Weights of a small GPT-style language model, trained from scratch on English Wikipedia: 4 heads of 64, MLP 704 GeGLU.
Each number is 500 + 40 x the weight over its row's rms, rounded and kept within 0 to 999. Layers, rows and columns count from 0. Numbers have three digits each. The size before them is the row's rms in percent of the matrix's.

# v: layer 11 attention value, 256x256, rms 0.15, rows 119-191, columns 192-223
# o: layer 11 attention output (transposed), 256x256, rms 0.134, rows 119-191, columns 192-223
# q: layer 11 attention query, 256x256, rms 0.135, rows 128-234, columns 192-223
# k: layer 11 attention key, 256x256, rms 0.136, rows 128-234, columns 192-223
v119 108:517486507491531529476489492509490538502515518466562538579520445446462556503536489555436466454587
o119 106:547482521475520531467442533489499486433478504529492533515470459497538464476512462557539517508579
v120 097:427504479506508491489475450536492454458510487461416489564528459491542549548450522455454455527453
o120 092:493519512536502526453482508512473535454525467525472525662485548572498511513485478498427486532510
v121 102:499445427528480513500487569508559555579494526476569479482511564463507479497467459535476493515495
o121 101:528507564496528511441490486457526521502441482487543507500437496526430476472516498504491556476485
v122 099:498535494563469437499494478555434533466465551527489474501472552539469443532463577533467495559530
o122 104:491557528523594505509461493506498503522551568535513492523455483480518436524517496404461521523413
v123 098:471459539530473481544501523599535501443497471425488586505457528523541490458529524539459470493517
o123 098:523452488475535500512498505483543426448458532516490511497562537526413501484449453489489522522529
v124 104:519530497470561473452625423531478459541531509465436519513499482504454488490512416440479517480454
o124 103:415444499516465475555496507467531539488504524535580518494513527563446454529494486503476511501470
v125 106:528545533450521576433486466499525605517432498569544531486525549473457426588498479535479516507488
o125 104:505459455481503575505494506550527478488533486547497505500501488530443493487474546520446608536517
v126 096:505529449536528494457520532542468429541417465479525477396502483485511493487542516479482536532524
o126 096:475506526555432571526480536474486429506484449496558491513499497518515473485608531447547520538417
v127 115:430488487465518552408447551497515479449488529551496551495529512550513478482426487523544523551530
o127 113:490452518518468549498472522497461515501512466439551509438549502470512456511440526469450484516514
q128 093:538570467499562540508536479470540513450502525466485434472552508505532484477420463488462504449437
k128 093:510489493535485570552469506488496466562493490487502523505536518567475497524461550555471467540473
q129 096:495500445518533544462490473481436528504467555492578480505518511546557559506547442523498460541513
k129 086:481448489477524540461548447463524516464528510483502543560456441521556456521537506517534512463482
q130 089:515471473513502472526507588489402523486510498499502503512468488514471541523492489508511421555472
k130 081:541447466494500505450499463517487536463487511482498495492509488499549486481530537498538591474443
q131 089:446493592442474491492511487526535508591522531501508468530519511437502490440467470512522541487475
k131 095:498476527540472533518461583545445551548527526489474541505589526531448516485443566551522452550445
q132 093:494537559532525538473443444480538518574499481517564470508446519500433524488509440505501535487589
k132 102:568469499459418434530533493470460504468519503470462535533521492488428505457450524525507528540478
q133 099:467523579499456473503451506499541463521441494490481489475432528425467493488506541520527504528476
k133 096:459523499534422554594444532563480506533532437475513511468554455517470498503450635535545491493476
q134 103:387556518516462506557515468493568529511458462504473488514571520521457457487472584502504538518504
k134 093:486509608435475463515491487534485553479503457519400531502566571487448535487443539479525460498460
q135 098:501490490480476527461514445567485472480519476507454495472476500539480485503501507481482529500482
k135 099:486488562553486482499537510480491488498450515451591471533449523454507524525465508523511504485487
q136 109:461445481480444489529500528487519516510484494411561447530483499486508525499510491488466512490557
k136 119:473486519455438513483494512503505481544483487473461451528590507535455550453555527460474541534490
q137 119:447527527501454490512506547516520526505520484526512532492497499465434483500497631493558512504425
k137 103:456430473554533523490519519465580506538461395538556450538464546484465520450485485508550498520525
q138 106:466480543470517524430515485471431458523517503558506545518478476490562547511459490466475477486468
k138 104:545607544504512530478575484482480514479442538508556518492426457503466439487486478540513499503461
q139 098:520481465513453501510470494472510532494439485490558441533531452493536471570457456562431525545559
k139 117:480502514508517486532495535512519470554560505505471533472604550515452495468538535558513454551509
q140 108:485483530477493555607534488545502496523578581467409499525506571496544494568510441492505509465526
k140 104:495488547501559423474454524492541558478520473518429560510454548468470480465470490516514496504505
q141 113:520490468488434537503466456471462442497416564487498468567483542550613449518503490455474492485507
k141 114:514507523508496524526546607513496490451496566451490436562561497481533450496520471454485429496427
q142 098:494511425396506549482467443503509495508481507517553501459541486468454538472528454490518599565546
k142 096:499495540429551511456565504536483631516524486553527493468421420528434524548520504525485442518519
q143 103:558430487495495427513478446577543416521516511497490474508485449480547484531454468470421533444452
k143 103:498504532503497493509478538412512490448528537535471506519417518515545551543506561458478514505541
q144 104:559467478446484480445498563472551441491486491472542432476533440530555531430466483550440503518523
k144 100:547527523511464479432497489535525474489504424535510515467442553463515514526535531399524500492507
q145 090:537512493499514571521573508531471508464530537468480516523534474436528522514524507478465426522600
k145 095:465480493482517484432523548501456470496441447470577407485448553547447517513469478496534555458528
q146 102:477603597547510525451522493482519455550507524497443485513505468496558444473507458421559547520485
k146 101:454578542430524487521519516427506527466525528473533493534557540472461467526452536461572448485532
q147 095:552513513553486483521509528481482525608507511520510490542559491505581550488545458423502543484545
k147 091:536527462449563503532496485464482543472467472474478422475501457487471510494434506523534474482487
q148 093:537484548512479512523538506507466448475507533513449496468425501556496474532552487511524513452520
k148 091:531488503509470462437492507505464545537434466535481580532550465481542476558488494531486480525520
q149 096:519442510530500435569524497473511468470488535448553539530457491462491506525497558454459543468496
k149 094:456447472473499498480449529523458515488434475509472458519571547538578462412516472451479468526521
q150 095:429521561528545532546484503477563467484481542461510490492525555507464486557504456567482516482483
k150 095:541492419473488509482483554526552533506466488533569514523434482501512484455547437494577514438483
q151 102:476486526447492454498465461497575549481520472472561477507426518451470487476488452506493513560486
k151 101:462509497496500534520487457568490468572513518559502511503545476547424527521532453560479512504550
q152 096:420565490506500528524514530575411503526429525458476530522513457483405498559543481585507537492482
k152 100:508519475461552496490487474475522489465541596521512487495542498445499543527475475506482482435511
q153 096:458496496525424496564455453473497432419531506477540441485431501427464482495521427477461493518552
k153 091:492535445514540538411515499548568569552456465508505526542543555551493476497421533537543510459483
q154 106:552470497544598473583526495523546479517498507484480499554514493454464438480512555519468498487526
k154 098:478475438498332503520473553519499517504545556480436518465485496490537452499463435508551503491504
q155 098:535533503463563497497520586497481452526527503626456393451565527547495513518520483436510506459467
k155 095:542453496498495480431483496419560487436466509447496524498491501446494530492536590520553498490529
q156 095:455467440466595523521561475396501416472439439541472480560465473569549462516545499545533507502490
k156 104:482535503546484481493440536478587531507536483452508525406485542502479514538470482540501477416525
q157 104:498550560491446504512441544516474496508524442516523466506520441468496542465530513516417551548526
k157 102:528461416513586482499564485509558510451480473537470548519459448455422525459499506574511502491483
q158 093:508449492497501484448526534543496517452559485449541502549426482543573483556479501554482460450487
k158 098:468470556468497493553467559522484470473533482466451493468500562533493428470551408452525461486438
q159 096:411539523422495549478579514401459522498585513568479491557444490495537527518402543507502572496461
k159 091:558495492513479486470494493497547447502462557403526505540472440572482502525558478475496469577484
q160 103:467436518493393519474537467487517461463500443479537540457497429543519476476558494432535510561567
k160 102:491461558505593539529492496529465517448508492519573500480495496458482446539484468519498510484473
q161 104:446519494477516522457548465514487510541448456499521531514475505542517491576489527481557470511570
k161 097:418500543522453521470521475403452473481563502405540574505543457524506494406458489471484585519504
q162 095:527495445498519414432460546512484495527533492524526527489492595393453535532473505547527535528445
k162 095:440539456460472556504497483441529548520427443538527447441559503485518528493516461487499529521529
q163 098:454494577504542409516463522506507482502510443504518487532498539545449474450478419460517503469527
k163 098:558507534504554509475470465548487526487526462533579479518566533534494470504471459448558528510465
q164 099:471489505436544521507451521518464534497504466514497494539546542467513468434552593506529552483501
k164 092:448490473498458519507475412501480493518443459499510483517469425491482550502453554512548432495491
q165 109:456527537527503452515544504526493542407465505498454538537503515483547457519511543469469461490555
k165 105:505480554440561532473453518493424471570484472520442462476545452571452448474531479480464510445440
q166 097:517481435557505507445437529515537526512467535525530534508527569508476476504527549451410432475508
k166 111:495489546457537494518453514530532478486483492550471548517418472523499523484426479482481465488516
q167 098:430464452468491530454483524492553439475512523523468502488537531521453525518509521490488469540459
k167 103:492495533558545574457487456506531447467494533454481471507527481526549537528493516576504473570468
q168 095:476545450551499523497436529474557550492468441499482472583497496530509564513441515428565520512496
k168 097:466570477451503461506608504522459410511584589426492550521471458499450459475439490525523519440523
q169 103:555542498509486467499514543489422515555495504506494451502530535517461438549508487507462553440497
k169 102:529481520544534520535470570462524554504464508457520535534469498455489437516513507462511447517484
q170 091:487481509502479440506613581500497549587496511487516541562511484496540526527524506457496410472543
k170 093:544505599493547523477483432480461545463498469523460549539567509502456555523498551532462560475521
q171 088:449542527521471533547501534510537558489500481518546521475535423507523447405439555487518550482490
k171 097:519532531496571493518518533506468588507552445568550589531420500508406498498534490562489488541490
q172 097:502489538444535430476492542485459517486548485480451497505534581425493568498484483492489455527503
k172 104:524487489469504508495476481520534532503480519498483436476414519555515465465527527489482528470533
q173 098:487511552478473568481556524461605517495512497466495478471438600552519482523504458486529487507504
k173 096:507545572486528504584543466518482511482528515427439477484452494534441528482487495509497464500490
q174 097:492514437424488624553467524489476543481526487526440498460505531451423588468509500492518480462490
k174 098:441512503554454503496427451468479615543490589481445546457539513493459454584544510480493501482554
q175 097:510487501466484489537441542459508479500464489461551539525478479522457553538548560528468487528513
k175 096:526495434478563497590499432519492492545562480515481562439429473491480482454458460458511497511466
q176 101:473455464476555461526478478496569540470556468541513515538526534429430506489497435546573470558544
k176 099:494487505487504445505523475527431484534468455483620506450488569606530410530509470474507580511511
q177 093:504533465500482524464513448560531475435549477497537477559540468394436486452520498509542468497504
k177 100:482445504499439513519515549510483464516509511437414434472459538520474520548538472566528530493498
q178 089:435517553423478535435493476525466584457414518529507470481521461472509561433470490548510475423505
k178 098:553571466576432469481526468398530495537548544489545561506492458537402463472529451480529528511514
q179 091:458491523473470558520511513489467557465473520503443405552529494527548447574485479484499539547541
k179 101:539524511506526443480511482466525494508495522470536537527486455456500554498456485457495588488495
q180 099:462507517487524579490510484552531466475507440512541466489521522518470536467554584467512488509525
k180 103:517538531504497489493478437474502479530544537443436482481473461503553503439512491495519477582537
q181 097:446426518485436536429544535500510457482568565510518538445466486554450434534506458564444497534472
k181 096:471540420473481483505431492537571543532461499544548517480502520498521512456520483440548590456488
q182 099:491529516486533484451517464536494437466455547492499568535450486435523527522535410556557452575508
k182 098:467496512500519512533461538551503583495485524507537568438533471455470502549468418528461485469504
q183 102:551463575455543493490513524493457466496466506455481553548525428499543520420440495471476508487515
k183 097:587526460496421502457535509438526467488479476538504479519514496517505533435509475518517479481522
q184 102:462487518520543487494448533570524521538500525505445547501485502471521506518500489610483497574467
k184 098:542488563517462468515492442457540484473540500499549442505437527522522484507554453508523497481449
q185 090:541530448504408443468524510498499553471476461547564467471466524472482550476477493535491523563561
k185 091:410519496445527510498499489482461475499485557548479499484575574522378490497546539502415529468477
q186 096:506441469443505638564586447557524536517492444532482577523482485558500569481494463520530474503460
k186 093:535457425518498476504481464448531492525455480514603480503569582476496493455524556495490427473500
q187 099:512581464472556578478506557480437502560527530429516449513521459455553492558481473474469402515453
k187 096:502442534534444494557480555569461484485491560479441494481505545492527503493513523551540508529509
q188 091:566552572458489494481480486458457467466545557514462507456561532522445495550495477499532520482563
k188 095:514458501483422476477460472493533494525430495473444505456530523508523612426518440490542508487530
q189 102:442537485479498495510567462521471539503461480447529555520468439545530560536509549517438529522490
k189 094:550489525560435533515444474435466437440505524498476511487462448528473484498521468486501465459510
q190 102:432477490568561443530474531561472565495436522463466451494443529476576535466508562534552484491473
k190 094:534501521493493498481523564487557505496462484454511446456519591507474473548516569458443457495562
q191 087:503570454486498481475506483421479505487556521531558478465507507424523476525521524484515480496501
k191 094:494460470438494480508572537471454568571466486479448534529479418535519556469497478495548492466538
v128 093:450518477515572496537457536548492526481440536482474580477525478551486448543418473497460504492473
o128 099:513473489442538484516472462557523520547509535510470467560540587521514565484453534454435467515497
v129 091:498505444507509528474476582475436560497525576585452594492397510554479495546484532509506545525454
o129 097:499524499508546524533482598465487509461563499584504434504501497583480541428467464457493511478480
v130 097:414520634522461487549514509514502471476526539530526502485516489535496544487453457476503573471539
o130 102:474434511525486491489467455521496506514500576480484483526521471533532456428478439443524458548536
v131 096:448448462448492480544520469534470497503479488540440523506476501553569476456522520511509543444494
o131 096:498623491428579546553506430474465474487585516517509450516432556449470483468567503589487482497439
v132 094:490487491535491525414514515460483494525482515493393426449548518435479428480493500500532477468521
o132 095:427524483528503548497512525461517472503555472526534484496615491581473392495548577475531490503570
v133 088:497476514477479517517457489488481502534464530451521467493560443573506476526463483410489507520429
o133 087:497488573466543556545474466516472463500526517454552489447475473523606498513515521550451526552497
v134 097:530489489485530530485501510506566494562470526451593531536519533489499520495550456539495477515468
o134 099:485481495484514481492507510516500532522501481490522471424495577502462573512550479477499476534502
v135 092:519475495560481517489551437515470545499486535449486512520500482491560498475425506456525481495493
o135 103:454517453507453523509496423520489493467493493480491423515470469482520434533473499519483524475511
v136 088:556558444489503435533443572538471506497470462453494504512520416475505537600542479559508510549473
o136 094:483549488474514457490498572533465547561481439493520517516465527483497467531497497458516517486499
v137 085:506513511543467550555473488525439474457477534508502524544487486464478474447494490554542503551559
o137 090:577513487475568586544478428494443533487485527503404467505506508434443534447530573546495511475451
v138 087:497532563478486526574458500468472542508503528478550432535513538451424480514475498494541517507445
o138 093:436503486473529494451547508471520509477559446520496564457529570464519479462459532521529433494528
v139 093:475506444515564449558497476574460432500421434458476565484467416485438514495474535534503542478455
o139 093:518539568397475523482466537560459511469509564560498491557464452499481489490433461491448489487547
v140 090:505507483454510548490441537523510499493536466501475474436500462530500462520499501428465442452558
o140 097:457443463484486541483587498431496430465540473468448525526518483576523476530600489491535519474560
v141 098:476450570470475500473429503474479533557428498472510489493476562517465491512515477482569479471502
o141 107:484478565489489513462520459420513476466467515410462560495455569586562524492558396517525479535536
v142 100:539552488501500519533405492516476441512503540505472498496478506480483483497506479466578468414510
o142 105:508535600576494467483506542515433483480508488466463505482453493480488483550456527540502479536501
v143 095:550525515447552500473482480531584499492501483498529459571481595432467418469491459518488475438565
o143 103:506531540506495525536527502473490507522512539518593521478491505438564510507476486492562551451493
v144 090:462497464554515539472434486503506478512508482546421480456484533581482468535472425494509453448440
o144 094:420516474501497515481502496506500497506494456583487499490620501632482501493547536473489543512513
v145 100:569482487461541556470486501509460509521409494561504518499482455480434554463503528532520442574461
o145 109:571396564452481479439444581472476537539427495448552472481400483504485499486478487498528494521492
v146 097:444508501528443483509510432457562540538507441460460495482505519455489491505453460468538516509486
o146 105:508553482490526517532493538471522505486486504485475531573505517495499571512443502548569425550523
v147 094:482441465489554485507425447499538498502488529521453490513471543574445497449577498489525489375618
o147 098:453492476448532520512447504527550505498464485493477498464535489487416534512527525598474440463544
v148 091:436493543514492511455520493442508458453515518402529523485486448438516469541483514445493459490575
o148 106:447517566464468508497513517470499482500507527404514571538544514527516498531492430543536532523526
v149 106:485482522478489508452535404534528477504548553461534520512491547462430475496469451495479461502518
o149 111:444407479499536523484517457533509519544543499470507486463496493463486467463523554527483496433510
v150 098:512559459489447483458575496533499534513457530460498498500541496448591477458524494481483520571511
o150 100:491512497511501384502490537473453520475450457497503529533544559525550523471509536470454510465524
v151 094:497525471556446568508470556534440558533547516535491521465431461465561518455526514507486462492511
o151 098:493564557563461558484536477511504461521482434568505549546474529491429477433492505485507532461502
v152 090:509506551491584480472497456497510510495481566536470501509416443534459489461432444536468456494466
o152 095:514541519469463512560512531420512580481475540517535473504500411415511444500387529533493470533459
v153 098:520452482470514480463507489502528496511513502522481491526413505503570496534512561525498541490532
o153 104:575553477520591489464513490450452472520507504529470389482513535478524548525501496552433436529506
v154 096:520438512490456511478453500511392528524492485431571500504422447502477494556522476518529468538509
o154 101:526421555476467570535496552489423487532509526530501491509480512528553504432461516601549434554484
v155 098:522555493491472562510455446434465479529553526571594470477475476500469461464537501500475515535502
o155 103:507506524464548459539510502454514407506550521527557511485461427521526436449435518480429536504507
v156 099:544520589505553445486484507454503534432521535428463482570474558488481478505503496512502513525539
o156 105:548512524546553477547487533522551540587583492535477378476471489521466495536420519473521528496499
v157 097:559524555464488535488503464496517453524538469546491493456492555459557436523463481496415478455524
o157 100:511598526501491496500550438500432484458545518447494506437511507449508460563477503533448497454502
v158 087:565560508483578528422468456445417562404539504506510520491526551462524561494504476547483516518525
o158 089:505542504491443488472468478512466526409502511532579510461477509504478523466434481527457602503531
v159 090:482504536496460472462546454450442565489527459565508506524519543515412485444500578468549460482532
o159 096:518493540512491452456467476515541510504523486542440496547486485563442609437491535495542499502533
v160 101:500500509558502488582599516528499503457398502485504543551551506512468567526537524497495513461477
o160 108:534512511519506477508563560507452519506489498470494424504492554463459556520504487521505481402516
v161 103:539475558625573538536524427505498506460529479568477526527490507525491480505490482499508513530517
o161 106:501497499533489494497512467514521508510505544585406530507483536525429510462507505449537517467521
v162 104:534552550475592423507428452510554471513516573445576514562459504468490512535507509484483518508515
o162 108:496503559501510457503523512546510515497493519429620499458473431484560502502492511570436476450564
v163 095:493589544479500455491455440486504488473494503496495514509533483562514502526506529532571484528496
o163 102:432564533534568457486518492505547491466514471509465458498532498478500418523445478503527497515501
v164 088:550524541472418502505481568479534486533492504455565532519525580512493546484537461452473514427504
o164 094:508455521542426467473425527499500455508484524524486473475482521514534532477543379487402442511550
v165 098:540479468579434573516507572522489488526448458552446450520539467477454479555497487450496511537492
o165 102:558457521534502569446517534462455493533482448507541506524487544491514524489535430376481504521488
v166 095:496482507491501504495387595515505543385526435510462513502482567556471457455548493411489468482484
o166 095:474497515559485500515465542445482488491496468561557567471562444542480443578554534462489514439493
v167 095:454476462493524474554519522484424475539555515490471531509546512524523533523523540456482465464505
o167 103:508513490459536535553504471536485481513508562518433461461488596540492509519474529484540509500479
v168 094:417490536507535501505547541494510478514530449502529482492425505501505503539490484521504549575487
o168 098:467535478481556556471530576465499508377491504552475494511532565445499509500472525492513472551521
v169 103:503542577456524546556551535454530539525476602459512499526560431520507581502468472449475515446511
o169 103:465490565544506547550471493534428520447439533532461530517514475450551548463520497489472581526541
v170 101:422462538510471464459515438515486471521549469567482490542506507533459543507564557455572537531519
o170 103:454519572526513431467528469448502530501485458534516519528501496539469511489597608466530518615491
v171 109:506466496584527524539508561492453570495501530481473517555476500500475514513498470405535534487505
o171 113:463445419484484516494490548495508548467483485525538500539486506534491530527481410488490471467466
v172 100:443468501563536470436520421527454468489511495465439476479495517494461544476478492591562533461508
o172 109:565502492510420448431588491535480446432501460525481484531525550476471472471468519532487514487505
v173 091:600539490539479483418504458453477497505533480460525531541499476470557479460492576492474495503410
o173 097:505562547547442528475541500526561509544507549515542557485552521566528472474459488512485549501437
v174 087:480528464546399469506522471550439506462433463509503537440479530490501570498469532536475488480497
o174 093:502541512534494524492469537459501496433493552469562560447550431537441543445478486507430513494519
v175 101:524463452587466503502517499471506497546511493540505560477461408404498518500510491485465512418489
o175 109:590534465477521526488509557480451456483502529487533488506504480474522487489450440484455508504481
v176 094:490454471557523510464486446557526502529510438487459438513584484455517516510525477506441499523454
o176 099:483499505532494448511520470526510428497570487432566559495487475529510550520537494446485522478510
v177 090:547450525529455511526601539487404473512478448492496441542517510526518476545461535534468480497494
o177 100:487488547537523468470546566475488493457507504510423458518552534582540484529484505485493556455476
v178 088:544464563463616472490593437446529435454522477554608521543513579468455489502479512555521511512486
o178 093:554473443498582494456482529483486466462525490544569483507462441453535437488475522538511533543492
v179 085:424486462531499471534475511522507471540468467556512413453473407534434385537523488523458552522450
o179 089:515460480480521493484417487550507439528549518465465495455503398577468489533563459581536477500523
v180 095:491418464586551492556510538470447492476548494474453520545523481417455466496485516438547491482418
o180 100:525455550518608577529518509501451493465490536510520431530531489546508496469533493452510488486501
v181 094:582488538539469478482494559472530494477465506495481464529557487469482463493504483459572503547459
o181 095:513457487566505452455497509478521453462487500555502549527430484497530419496505490484533521626485
v182 095:526464494463515518472508532531436520501449458484507467511402546481491473588489514522528488534510
o182 102:602511470442565542427476571482505463505495482587542514535520511489510564546487488517476490531527
v183 097:525502546460477505519541584481468559463489536502499554497452488467577424467519497465476536472481
o183 101:515566422502490537520484519499516489454518569471527512527494490495577486512452487485475521597528
v184 098:455532535510514516509527508430565473513499549436451602517536492514478432505534547512552474467427
o184 106:548518492550526510505496435445536448470529486487481573513555449556503525530565507509496495490540
v185 092:520510539518497496546540535534493446514507527470494525526495499562505507481513597426472516525545
o185 102:533527506455500488595555496455518480463557529529489478497538482485552529435486541441474511543526
v186 095:542439471457455532497549460490507528490458493543503497443483521522531498454478475498514499577516
o186 094:510490503487506466443550527429553483443464423502549523517498552497491546477485492458477503551474
v187 095:443491542469465529573520495491458479508480506566499525486498453462494529549478514477451550504481
o187 094:546473483467550586598528474489556527534494555459521513481482491452437491505528485535448575531476
v188 097:435529524488580540514481520438507445449507444453462506408412524533485534452466517530469524521530
o188 104:458415518454534456505512459512488550537473491514551526434455503469439504434407541487487489474489
v189 102:517481481499482495505546525424519546462556513538529504402496504505492529512537485449516499484526
o189 103:534534500579495459507490575372521529511548511425521518517500500524485560495491537514476559537509
v190 090:552483523508501506546445436484536529494535508481514598475480504525513514484486599504455441549457
o190 095:482507534492536521495539466554486518536489545375452526479482448504558429527506500552461496475550
v191 099:557534464491489442466451502502487552461438569436459465520539484486597560498519535547496501516498
o191 106:534551474549463472472489462524406538502522511528556495475551457486564499502452500533469472452490
q192 074:463498491499461528564474527491557504528486475489425498527531524513503538489506516479505484462423
k192 074:467519527390498496497527543523481471558491566486490507508476523578529513551519489473538485548518
q193 072:530525447527490557466494459581436382476555491485507506523529521481522518494490534432531493524480
k193 073:524511571434504562512541496452465560448522523466480511534540515532545454440592421500568515496459
q194 077:546494491508558515489477528538389558554554568527491491489529521500486516479506565511452472492513
k194 086:513515564530508576463481499499517438470468520545503519469428437433546458488472445462477549520477
q195 079:566551508502442502485517502450517555555498439513461492437466523488542504472517534519592491469500
k195 073:475507515486419477499553466506439508569515525547566473488539550509546483480472509503489484506512
q196 083:489559534504493553537528480463486498488487544555475478556463512508512530496465505483529528516466
k196 089:544433530500520491533436551513570543520527547526503444481552538478472523507509478511535452472466
q197 087:504433503499498530505563475426528527511466547481549530522537466536562504517557538490510466543476
k197 081:525464528503477416471458536570531397523411466512438499521540607572452578542515501457555466493515
q198 077:460493497480479495484507501497454495526570517558500463501580532489469575419459453463522515489536
k198 074:530557458515507491501512513367486475525549491508468493514526533530521451432521452473457550499463
q199 098:441547506510478471584530488540497566540477495466525430424441545542473538496467574520483526469545
k199 090:499592540482528512461501567533495536537500460561496469438531489544471485482536515573474533578479
q200 103:452505508481450481507531478514541485535545588422476489524496423523505584482452469461455510448536
k200 100:506532527486481449505478505430438519589451507583493480510562537537549479494511549550472621510557
q201 116:450535519516505513535494537539521507473516470524454485485531541609428576480466565558465506490489
k201 089:555503501478475481555547548587499574567504523472458501562539475484512540524450576509536477553470
q202 106:504445422590496488462474567417505485512501462494588533567497447467497569415446488512471518515477
k202 116:456529467518555527509508488478457481548495465522416467444519530512486466388498440547507577488518
q203 132:426546506518467460562486519477441578509515475462510477504491479490456555441444527499466544497517
k203 097:491533490452561468525403545528530521539520520505523479459519540547557521503474540470557542483513
q204 113:562466507480535522481580437456555486528518500583525541489492474487597428559567512407506563476476
k204 130:462514501468561495537479512519525504436484482518606535517473471444455499563538490519566464531475
q205 108:502462543469492522470515515535491430403470477449481578437442480516519473498503456588525502503454
k205 100:437534431473457565519527477463500490543489508538491509476559497501529454439497511505432453536472
q206 107:499499531540570511456520462528497474472542484448505464460489437526344572459545445490469522494524
k206 103:482539567569467471460570495460481503525540496503425483490556420539575530511523504509441439543531
q207 094:428490578509437420617539491579541525493475456502549511483493504551479475471511568429547491499490
k207 099:491408512472557483473510561517505501499455475559504514515449501525565550550455487503479543492515
q208 105:512500475537447556515511514482505528471485452396586512528467510454560497511537506487438457510509
k208 099:571484505498519514500506468521476498545495418476500422547443473515540513496458474580466538474536
q209 103:530449535475517541474463603489503494554483522545489557496493494558538476452481553486504530484441
k209 096:551464437516463543546538406521517504546490516552500546484589531521579531455518465484489485462448
q210 103:489519520492514475481520538505572468476590472588497535554491460500465434516523469502529467508564
k210 099:429590511433508477441459542491520445490494472507475447508529556521531459537506520503471509446544
q211 106:578483479599498508454494531472462562563563467505443526496584534496504507469392462542532483504502
k211 094:558490484562510497448516483618564509446518450461513477478423483470456537559491506476538528506457
q212 095:534487415497501565495464605503463491433523466541562460431519516537511501425508490605460478593465
k212 096:477486440460548542570514461450513480467608582527538591525435494507490534520503494591490477513495
q213 091:481527511448461509539435588424567423473466561465504513586511508569577474466449518484504561584574
k213 101:496506502472412491502499527461395486536501558572465428539514578486581467510515517516447501478495
q214 099:517501539486553541511558499527469471556472528565485473508564480550470474418458477449452492523538
k214 102:476509536534471485505555559459486464488514492483429498485547469547517476547445522503415533542472
q215 098:543464485507485461488556488495488500416526503467466462534413473429491518514488467540544542487526
k215 107:488535542477533491501479493444539466466464522532508477485446488542462473583549467541493498515497
q216 098:499554524489465490469499486531548549455479533527523520522525522508452599438514460445547478482454
k216 098:468460560545450540523436555414475534494445535421459541466553475543498503517532482541392539548567
q217 102:480502440504470486419522472442518518502469477488552497524507448505539499445570545516464536514489
k217 117:534446488503470585483555472545528503595494409528500495564546531558559430518519529475493483486508
q218 100:461488535559503538450501583516546478510537499537490509502549490503513512481505472456480493473520
k218 107:450484493414435594537480473600487495487475487521447492458547483495512507482470535496493419523407
q219 101:502519472560575496561497509456498509508529488547442524474561521522474502496479469514540497463540
k219 098:435460498460425457469512476514496523528501457470529542485460414562454493471488586566526467488502
q220 097:407488473544498433444515546511527492531562509523484542474482510498484503528464521453435487435494
k220 097:540553528581479472524479591499576511465475520448496574474485393470523521529501495486473481558432
q221 087:545435528434535495512556410560564481506503438461505489512516531479462501484454490518571451524504
k221 100:465528552453550445526536405503470524446493557477404525493503517497411564478529495533485593508526
q222 099:530541439493466519488459493524436534563492524562469478510523478464510498458441510493543547552487
k222 092:494539515531475556506510485461523453511516496439533465524503489578530434487493539453544525520501
q223 098:550463421477514508490504460545448490458537511513494494466551518483550426458454420468600513476516
k223 100:527500459536479499544476491469524553526516594522515577507471485472445600482406539492450575495549
q224 098:497512478472427559499474512517518445579465529590497531503517496523571473479433430431476496566428
k224 088:460456431492435479524551481542521527489522495591523507451550577491474490461464564488542464481519
q225 096:494490467513470483421523498485521510510519442437520477530499485427513494534571498482520504414428
k225 100:486526514507544509469532505610553479470504500459543487460521514494443507489506455532479554542594
q226 104:486432483500455540463483514520464420483508477558565560532480421483518518551487460495553417530560
k226 100:453444516522559526495479515452429500505497557556429494490495557607579499450512520503522487484497
q227 100:504574496499519502575505497508478558491539469458517502442455515427530425477471477485536501456537
k227 094:510418510540479464517531549508457498500540481475467488488540509579523578454523556530519446400458
q228 095:447498550508489491640458564488512500533461502476547494546473472523564514539554472465514471538478
k228 091:466479504498416551482437383528492494480470552456494470537519481514489512545466512490420457474496
q229 109:475516471523520501496538531516483561463457574434556495512472478478521454501506508510447489512411
k229 102:453567515441503491505471486424501494407520496506508458525482530563463535556524552514517503495499
q230 095:519500491536553500487467543521528482496565554427511568533553475573485516518512499533609528536544
k230 097:372488485499515543476510469473534466546495446499499495486433413499490498476508451462488467461467
q231 098:466486471509497495549444483514531493559496525526522442524542497522604458460527489399431577495540
k231 090:562442574471478495494520472463472444550553554440564468529482490501505514502545463516532519600512
q232 098:581497463484513521479482469533483547502537429545437503511526430500433429445503555526498465479488
k232 101:585476519519525491470613469530467522521488488581458543468527498435552483559568558466476556494464
q233 099:525480514521449469511508469523571497552430525489538535501506508411519519547482493525542501589480
k233 099:432524495501497485539469480591488510489447495437518482560495533469567521494516505512553532495449
q234 108:489508460478561561461532468469496523512500517466461460471553433525554489561490493450470511520534
k234 102:447437529495491520517528468569429486483571452574497458509452559422503458525494538449532521512510